From a checkpoint of a small transformer trained on Wikipedia.
Size: vocabulary 1024, 6.69M parameters.
Training: a variant of Adam for these matrices, 187M tokens, 5713 steps.
Each number is 500 + 25 x the weight over its row's rms, rounded and kept within 0 to 999. Layers, rows and columns count from 0. Numbers have three digits each. The size before them is the row's rms in percent of the matrix's.

# v: layer 3 attention value, 256x256, rms 0.0489, rows 219-243, columns 0-127
# o: layer 3 attention output (transposed), 256x256, rms 0.0473, rows 219-242, columns 0-127
v219 103:544484481510539517513473462487507484507500491469476525519533536534515481506499458496525487495498468493474448491514491540533497515476533521504507527511540468465487529518497489505527519520540535504533503490457487536498462438535512461458492555533509489495527472512510523466521516478477521520483465499467488533478516509530503527445488526521493504496558487471483510502503476496494534488520
o219 106:520469523477497509504489449501513474480480522497511536492511495480514506471490478472506524526487491511493462476493475508463503460569455527534481479507535479542480493521506495502494471499483562568494489502460520515471505514505472516513496518522539517543541500538511519497547473497542495539502498509443530465479533497485435525487501496529519499467485507472495525511480443468501505457484
v220 108:494499515486511479536508496511527503533453476479471557451501494473484508473524480506487482473514516508526468540470522548525495541480512534504506571485547502509479506518510482503548466483518479476505505488489483515472494492470538453461434517515510520493523529526528525523490463466501502531489504549487529507533527501531523524500467504508434472523476541515473524510479509527483491470480
o220 107:529494493498497467479504508452511511478502515501535483489494481511520502467488528505523495501470560524489497496475530466488538498526512501509568519494499482484511521478513509477487557526448504514506515501526477501481425559478496501500499505504547527463525495508527527491490495514550512490469504470474540463489524463455474554475481524538478514540508532480512509483488512508497474499521
v221 099:505486516492473478504511529486485543542523528527475468518494483485480501494506485506536496534498516502517527474472473477440521521511484482476514466523426494542526503473509530518494490499445509469533488520521520478534505520514499524519481537535499509462491537517498469556517495499520519531471507498493488496462501477460530469504501470506471549474550459512510466510468515505482470537480
o221 096:476475564458492510495515534480487515522487498441499506505491510490486484492527492533501507456547519496507509550478476482530498521482532485470520503502544479450500475509469507513495474486528482493557484513475487482531494466529488470512530485498495510519495516466499471502484550527508494496510516472522504508520469511500485477487523488444493508549514486472530504483507522544495560498517
v222 108:482491493459514510485519522508459569478531542520452486516524522471514507504478484491548500519508521488511476507475543532502533483504485564551487473499508511496506459532507494470513489493475512507479521512492511490510554490492525520516533518474516489481472478516501482488552492482499520485508524505486487505521500446496506483474543489511501474465481494476474480490503437537528535516502
o222 102:468469492506497501456487488510464504444474500474534503514532486466435497517464494482518480511509493502523527524525510519522543537491504483421502459520506503523554497511485483496506520476496489496521472514503508451526472463509471521512451496495511491492488522517500496521479510519485531503546450511478541497462485483530498492512505551514482496497508501515509485468482517506465476480493
v223 101:497488514496508503543467480475508499494487521463435495518483476537495498518532552533562528487501511521490484468502534486456517522508500491518546523514479571482484507497492543513468470494457517515506475538479488535508486524513496504468505534525460515442485528528473530507538478525513507489517478489462491491472516466474523525432500473491500507506475498513519500486467515496533494502531
o223 099:490528512467498520562533538507488477482496474469461514469501502517532472469482482563495519487512556478509507513502452482482495529522524508502524538541493465489506512534438528471497495499546474490519499495488485477521490495510497506494541502496458539515489516485517515505486489490504482484523482481525502463491463517500476476476607470468495526557477476490525508474476529483475508522524
v224 110:490507543437561549460484461502501472502466517501498525516490509454507574459465489465472464504509547519499462508460490476513503499490506542490490546518491481503508498510503493493477475480554495514499539511542477487501511453477487499472468497481492497548531477468486459492502508472504539499530507525491481497488468517517487497519541494545505481529497570492529482501465477498568493489501
o224 106:536473518503481521523483478516496499522448543502531528543461471488511497506493516482508475497484472549456523463509523510430512539492500550505515521471509535542475496514505488500477507456496481475482549486491484518477456497475526520512475504465551483482501491481486512506494492490545539490463511478509528470473517511501511493533486507530483505483501526469488444448448482515476497478490
v225 110:444520494511440487496510477503530558519502431560444525472504506509532507445499479518511501506492485454476488523511491514550535499489557535505526513512477497545526463480500487521513537518486480510537518531512537509500495522522476519487522491562523482483528511504507465465551482495494521482500467524517476540499536480494517490479523543501533517475521475511538502466525535454486543468514
o225 105:485435491465486491475488496500536516496528489498507478522535550508523501464528504470513529467464490493480505484474543494495510473535505528451501494492460472494502535484549498531481527533500507494527528452490533473459484502501500483471478537526527529478484460547478474495506505509509501535518494491496552459511526499510496476499515465493509484493503501498481514453525494551450538464458
v226 108:528511506469536459467475480528510503501469523492520480501515472483504477486487471513508505520476524499487494492464468528510472460489524515531487521489521471478490496537496513475503497535539530525453512495491530459458433495480564531518491543522493544485520469501520537486487526535525496513479540526480498529482482447544501487486477569493486449465535516469512507481513523470511422517483
o226 106:478514516538509493500489510470505489437439506508529524482530471445475466465472492465495484459500513536524522504488528497522480474514525526558484454514475504538533539508499497533508452491525537552458505513509520463508443492505479493511518532513565519520501496493527530499514521511440487508494496485546533495483490508508482520506479517511452516514499486504539534471474475460517513486501
v227 118:497492526500488470513470483541463499481512483488480501518463463492513517513489525494468485498499530491507476540473454488498496487483491479499443548488503482521521531467508528508483443480531485500458488535492541476498522493504482483525464551483508483536515511475501489508512413508504512509463506490507498493508523505498506505458482493501496491510502471537512485506505482512505460525507
o227 121:477457510497466504515472497475495497467482547501480516507493483481483496478484494504485490479487481486472516487527479468478498541452490475528492503489481502515526540471492526533505511523518458513491526486491510486493515504491483541515473494523570502517452459477501479495529489504471488475489506453500477477482517521517546529524541505487448482511487496453543458472454466522510535508474
v228 112:498554473512505498498497486466484524505507462517488486462548479475458539525486478478502467450496501542503491494490521512511534573492495510523528510516485537443514520483504470502479476507508468464427488502483474532476472459495538495498523486496497525490543470529456475492491491518477507509524486497510536503473499449528534536498476487449520451498541506532512497515464488515473521508533
o228 111:541490514515498498510544497503514529505474497506532483480529502520502490505516534521515493546499509524485492480489528477518495456500537497562540547453523464510482536473503487518515554475495485505500543501525529523498492540479502488523488486487488537483503543491483508469511502496494532480491473494514501478497522487496468489497521508498480556523481462546451520484542482509501487507544
v229 111:542503491524520487501519504523551498443487482493523510515496487545503505449487538490519502510488486496495497485532480497508486550486532507507442482470487548525468487507481500540500530544527487493463489500507494523505481529527532475496477473518528501504495479463542480507459502496506492460479467551485523514496555458489516531451479489495495507507476468494474500528515498502487501517469
o229 107:483501483503518478474497510495503489449495540505524459457511521513476511451472476500484506487558498503498519490500498509513484517471486510526486478507471507493492528484487518516498509516482480505513552488511462506549510511493466499519512519544498505501467478451497517481579544527472480525519501495496467443507540503490532533465464458510471474478524500447553511501494521487536503493530
v230 100:434497494518456502511500496528484529479520480559492497522494497481526507485523517519465477485472533532495506470470463509490503504498541492477443476462514478522535478469481510476488499500437504491525509504517458472448514505487508483491513513486506471509478458492440542526508488511522484498470531497516495509530534512488503480533494532525493493530475502481512512513530471523504493470536
o230 100:470506468487506488488487521496502527509505510482485538513444516527510535510481532497527468470487495500557534512485488484504512507474535461466489466460479485506518511474495451544526527545471434516504483493490468486474517498481525489475499504476500475527505455502495495503567493476494524502464471550509507506499488493525526492468472495568492470481512508500498522523514497524509500458475
v231 113:492500482478568542485456472503470548483500497526486514547533549513499467522507496476462494514467467516499475489511530506487474486480504536540520497507534527501527525485470509535473473487520462508526500506469493497483484516530549486469513490496523501514528464499504539474517506510483446496501473491479469519471510470513486477515506541503473481503499507498511508500505542514558512480496
o231 113:516474518488506521501523532508478500497502495520495514487541499512493522479477533460479494514479507514521511498538483507479499467532522498519458486507505513556493512532534475556515487461518521479486496552485520451474497546499469540514507488492518487511498478553497539462549475448499494505515471497491500502482506473502519519486535474537481512475504516557487508489522510504511493495492
v232 116:477461493503500466480482472506474496470524489512499506480522485485476493526528464530456505572502492480499512461483544554511495486504528475506512484523508463515502501488520521504517476504495499531505490474437465521479477506486504498474502458519522484494513480535488487504528527530498503513449506452510522478528467520497457475530482481482543516498503522488502477435524513479455502519531
o232 115:481511528557533502512513537497516510467521510527476522541520487487491499534512525493520462486486520482511510499502528458484515506527514502512466518508486507502557490474481492554539483503532514507446469458470485537540509488500513478474476483508504481499494522518504539502472473517477469516472552491493492519488474535537504442485461514491527486544442483519477567524483497491519543530502
v233 112:512519503441515515483496478511516447508479541501522469487517467461492571522462539479432483538523540534483516479458490454444481459520477506493514496562495489536487478497499487503489531502498480529502508481512513491486502487515476508509514482486482505482463497503466484504506559473517485505489504462530487492532504516540490510514520479506497519547502509515519480521478500494477500477472
o233 109:515524536551504502539489507531485516517479524484508518537444495476515498564530511512506492543502470533496523462493489511468506518496510579508506507512524508491530476497479503544504494474483503472498478516497473504536521483476522509483506499477503464489520552465476477507504476516483534525431549512505476529494470532510489488509479532503494514493508498497476473451486509481452500528513
v234 110:501513505491404505501504529480524494524514532485505465494492476494510512468486500471505486452510525499481510473526519500469535512522483469506571512515456569472492516512467525499492478511477495466492497514512523557533529539518471532512501536527488510473577523517486455537493459481518522525519532499507544531512492453500484551467484499508550482495519530499519506515491485498499478490472
o234 112:488530488481442510525549499480484512535504487500486453513510545491504497516516508588473503518531514474498538522500478504538496495499517486518548549476492511450473491494476490500459508488509467476497558506524484525532469498508499457487510503483442508505515519507512458493517514521490484465516525501557484468515518504485495469544540507466520550503499479477497512495509493515485505519533
v235 110:470503481558493476484503515529489481484440548497527477507496531484519467544475507510537518497483461459495490525544495496576529514495483482494524522510525521506508533503525516510517503466496516513462515484492508463496512487479485558549481510539485506507483541490465474472533523558489490511481518486517525481491509508478539488506520482456522491464447465496523519485526480484453484494517
o235 111:485478547508533523444471514533514510480500494512504493499478509514459499523514472501518516465470499475482510534516519512474515501510502502471466490545450470486526549507483531466512512531495499535527485493506526505466523473507495543512507541540455511483506516454487503530446534463472472503537476522499524534469485470482506511495516516451510502501508505519507516497521529470526531506480
v236 101:514505525482564493484497509490520483514519494487520498506517532484508478527487501471476489485500490472503544527518491490558509462482498550492457477527444447549527539481531476474486543487465536513553543504478502509556519483487495483472481518491498477528493498504505508490473561465524524496477522503510493494502485550490506500512549432558531511513507540515497504482493503499524483503465
o236 104:508467523514519514481455471535537479547486496474500532533521462485528502484503494472523442496489511488497490492513499529459561527519497521469525509525494508499472498515519491485460503509492460466520455452464508513516525479483547478476494512478502474519495491512461480508473509467562482481462487523505477515516481498527495465480474473448522485470531542521501529528496514524504530516451
v237 109:527467492510479491500487474511543478517513582489498493508448472503492503504501503483539498510529514546506499514536530466502566473516484504494518524508502536486479498547515506491497509524517509528479513476486517535520486453484510551476499506522503483516454522480514454454507487536521481504497513461478541508537456514536542510514529488506472473479554546472524507462454491472464536506562
o237 106:461497536505478486517495505482479517455514478487490509518489441466503513488528499518499537521477500491495493498507523459524548459524508515480519529569537507509479513506426518453494464514519528490497519488492502506518474480461526534483487501518486526488510528501560471520499504502462532484513497487523507505518484507462480493527527511503522481514425490496505511492497463464466507526500
v238 105:483500533467457548476493516494496483545508520476474504498483471512505447518530493504506522462508495472513477468421529477465521501515497513508513463510519490459521482483467517497529492519525460458548490491489462487464514485450523486539498489435520492460533471497519456513472491442528486533500502536436498498517526491503508468518514538520493473512473513521537482542494500536481481496498
o238 102:507509509487520497473502511495476475525500497517487494506486514501521481519512491584504464516485529506493501482440518502486525483513522464486535507488455524504506454476536476534468495456488506502465498524484487502488455480497511511500491526478462458535523518504526507535489545484530517498511491478537527498515561453497562493516472521571493510508525480509506525506504483532501455452511
v239 108:537515498515514471523488505517542443539507470491493517538528466530474474495484471490495478541499497489512503483542450544509503455493481516503478461468455500547497532506522507482494499514464488474526536496469505491515490518504505442492519509522512511494544485495496509522474494489501482494491524450494508487532552498478535501463463513542491499518478509525477490534491516508509463494483
o239 103:483487508507491496504493483496525516524490462481519475474521513517457512476485521500467445542539511451496506530507444486521532463498501479523502509470503498491499487552505497504524523507472510505448529503487535457504498498505509466492535483521473441532508496492521497484536476517570501480484517479481522501509529479531492482483466486511503477489547549511522506567501464484536483531509
v240 094:475499486498486491520474512480559530509510468561465530492536508505506489490532493535464476536494495560508520496534513544539526510528547513494487508485531531478519462527487491530496529504445484513562527515528502509468498489524490457489552428531500480513479509504497429453494519500507490497491509481479542533534470516484536498550467559493510497529485493521471488512499506487502523458520
o240 096:517488488514522484501481520538521522507490480525501466488477532575520518532514531472515520514489496471515529439462498481522501425522510484508484549519506490500482511468466487502503499552476485483472516471522495507471520510496508501478497488501469458458488491524509506480484475510515533496487523513457537531499526515510506446498465495559545474474479531492505506456542487521471537502516
v241 098:500538483507495513516514484522507488485490457492507493473493499494427476485494506524505492543478492507501513504525533472486522573502466547499557448491538547514483468457517509517505490532481520523492518497540531489510527505460466484530554475487499502504488461444509461480472519468479514515504487566471514534535479502483500488526525458504519503519512515532481526522498547505495498537489
o241 098:515459506522487495521474506522481498489542488496491488499486509522515525525495482561532483511502539452460499521502528562510508510484519534488531502489451511511488498500503492513491538510496453461501530512481493466487496498513523472501507485425450492515499495440484487505452528514461513530496511520523495492498533475548522459511474511491529489494500518497497478509529519529529479456494
v242 098:510502475553512493520533501479487561457467467536519479484488469508490521461516489513508477462506517459515524488500516473533508540506462485528520480460538494482460521511477521498497468486468536519491491472482531499545498497506465529504522521528493490536523530480495509455469445535515523493497475526493500506473481553496472461532496476527457522471477469475496482499521480508486520531502
o242 100:518457489479473524506446472509481506483522547486518481452477496524447502483536501541499517452522484465500502488546541525499482540478477487484479477500449450469525503495519514447476471530499464528514527493492514515436537487530490522507498514492481562489516444468473515501486503515474540525542496495492495491498527503511564540504517493479515468522434515467479469490475524496512502465497
v243 103:500493470489512488493491478490514425546489538498492473507466566471513469502535539540506511551471497494509500467513525462478510502490471511478484503519487523481514471498487521459500510526531503499488494521470531500521481465479536530465535538485466507522482476480531516489510493511471479490492486519538510515474459472517553494468530506461520519487532508507503534484507524528491479500518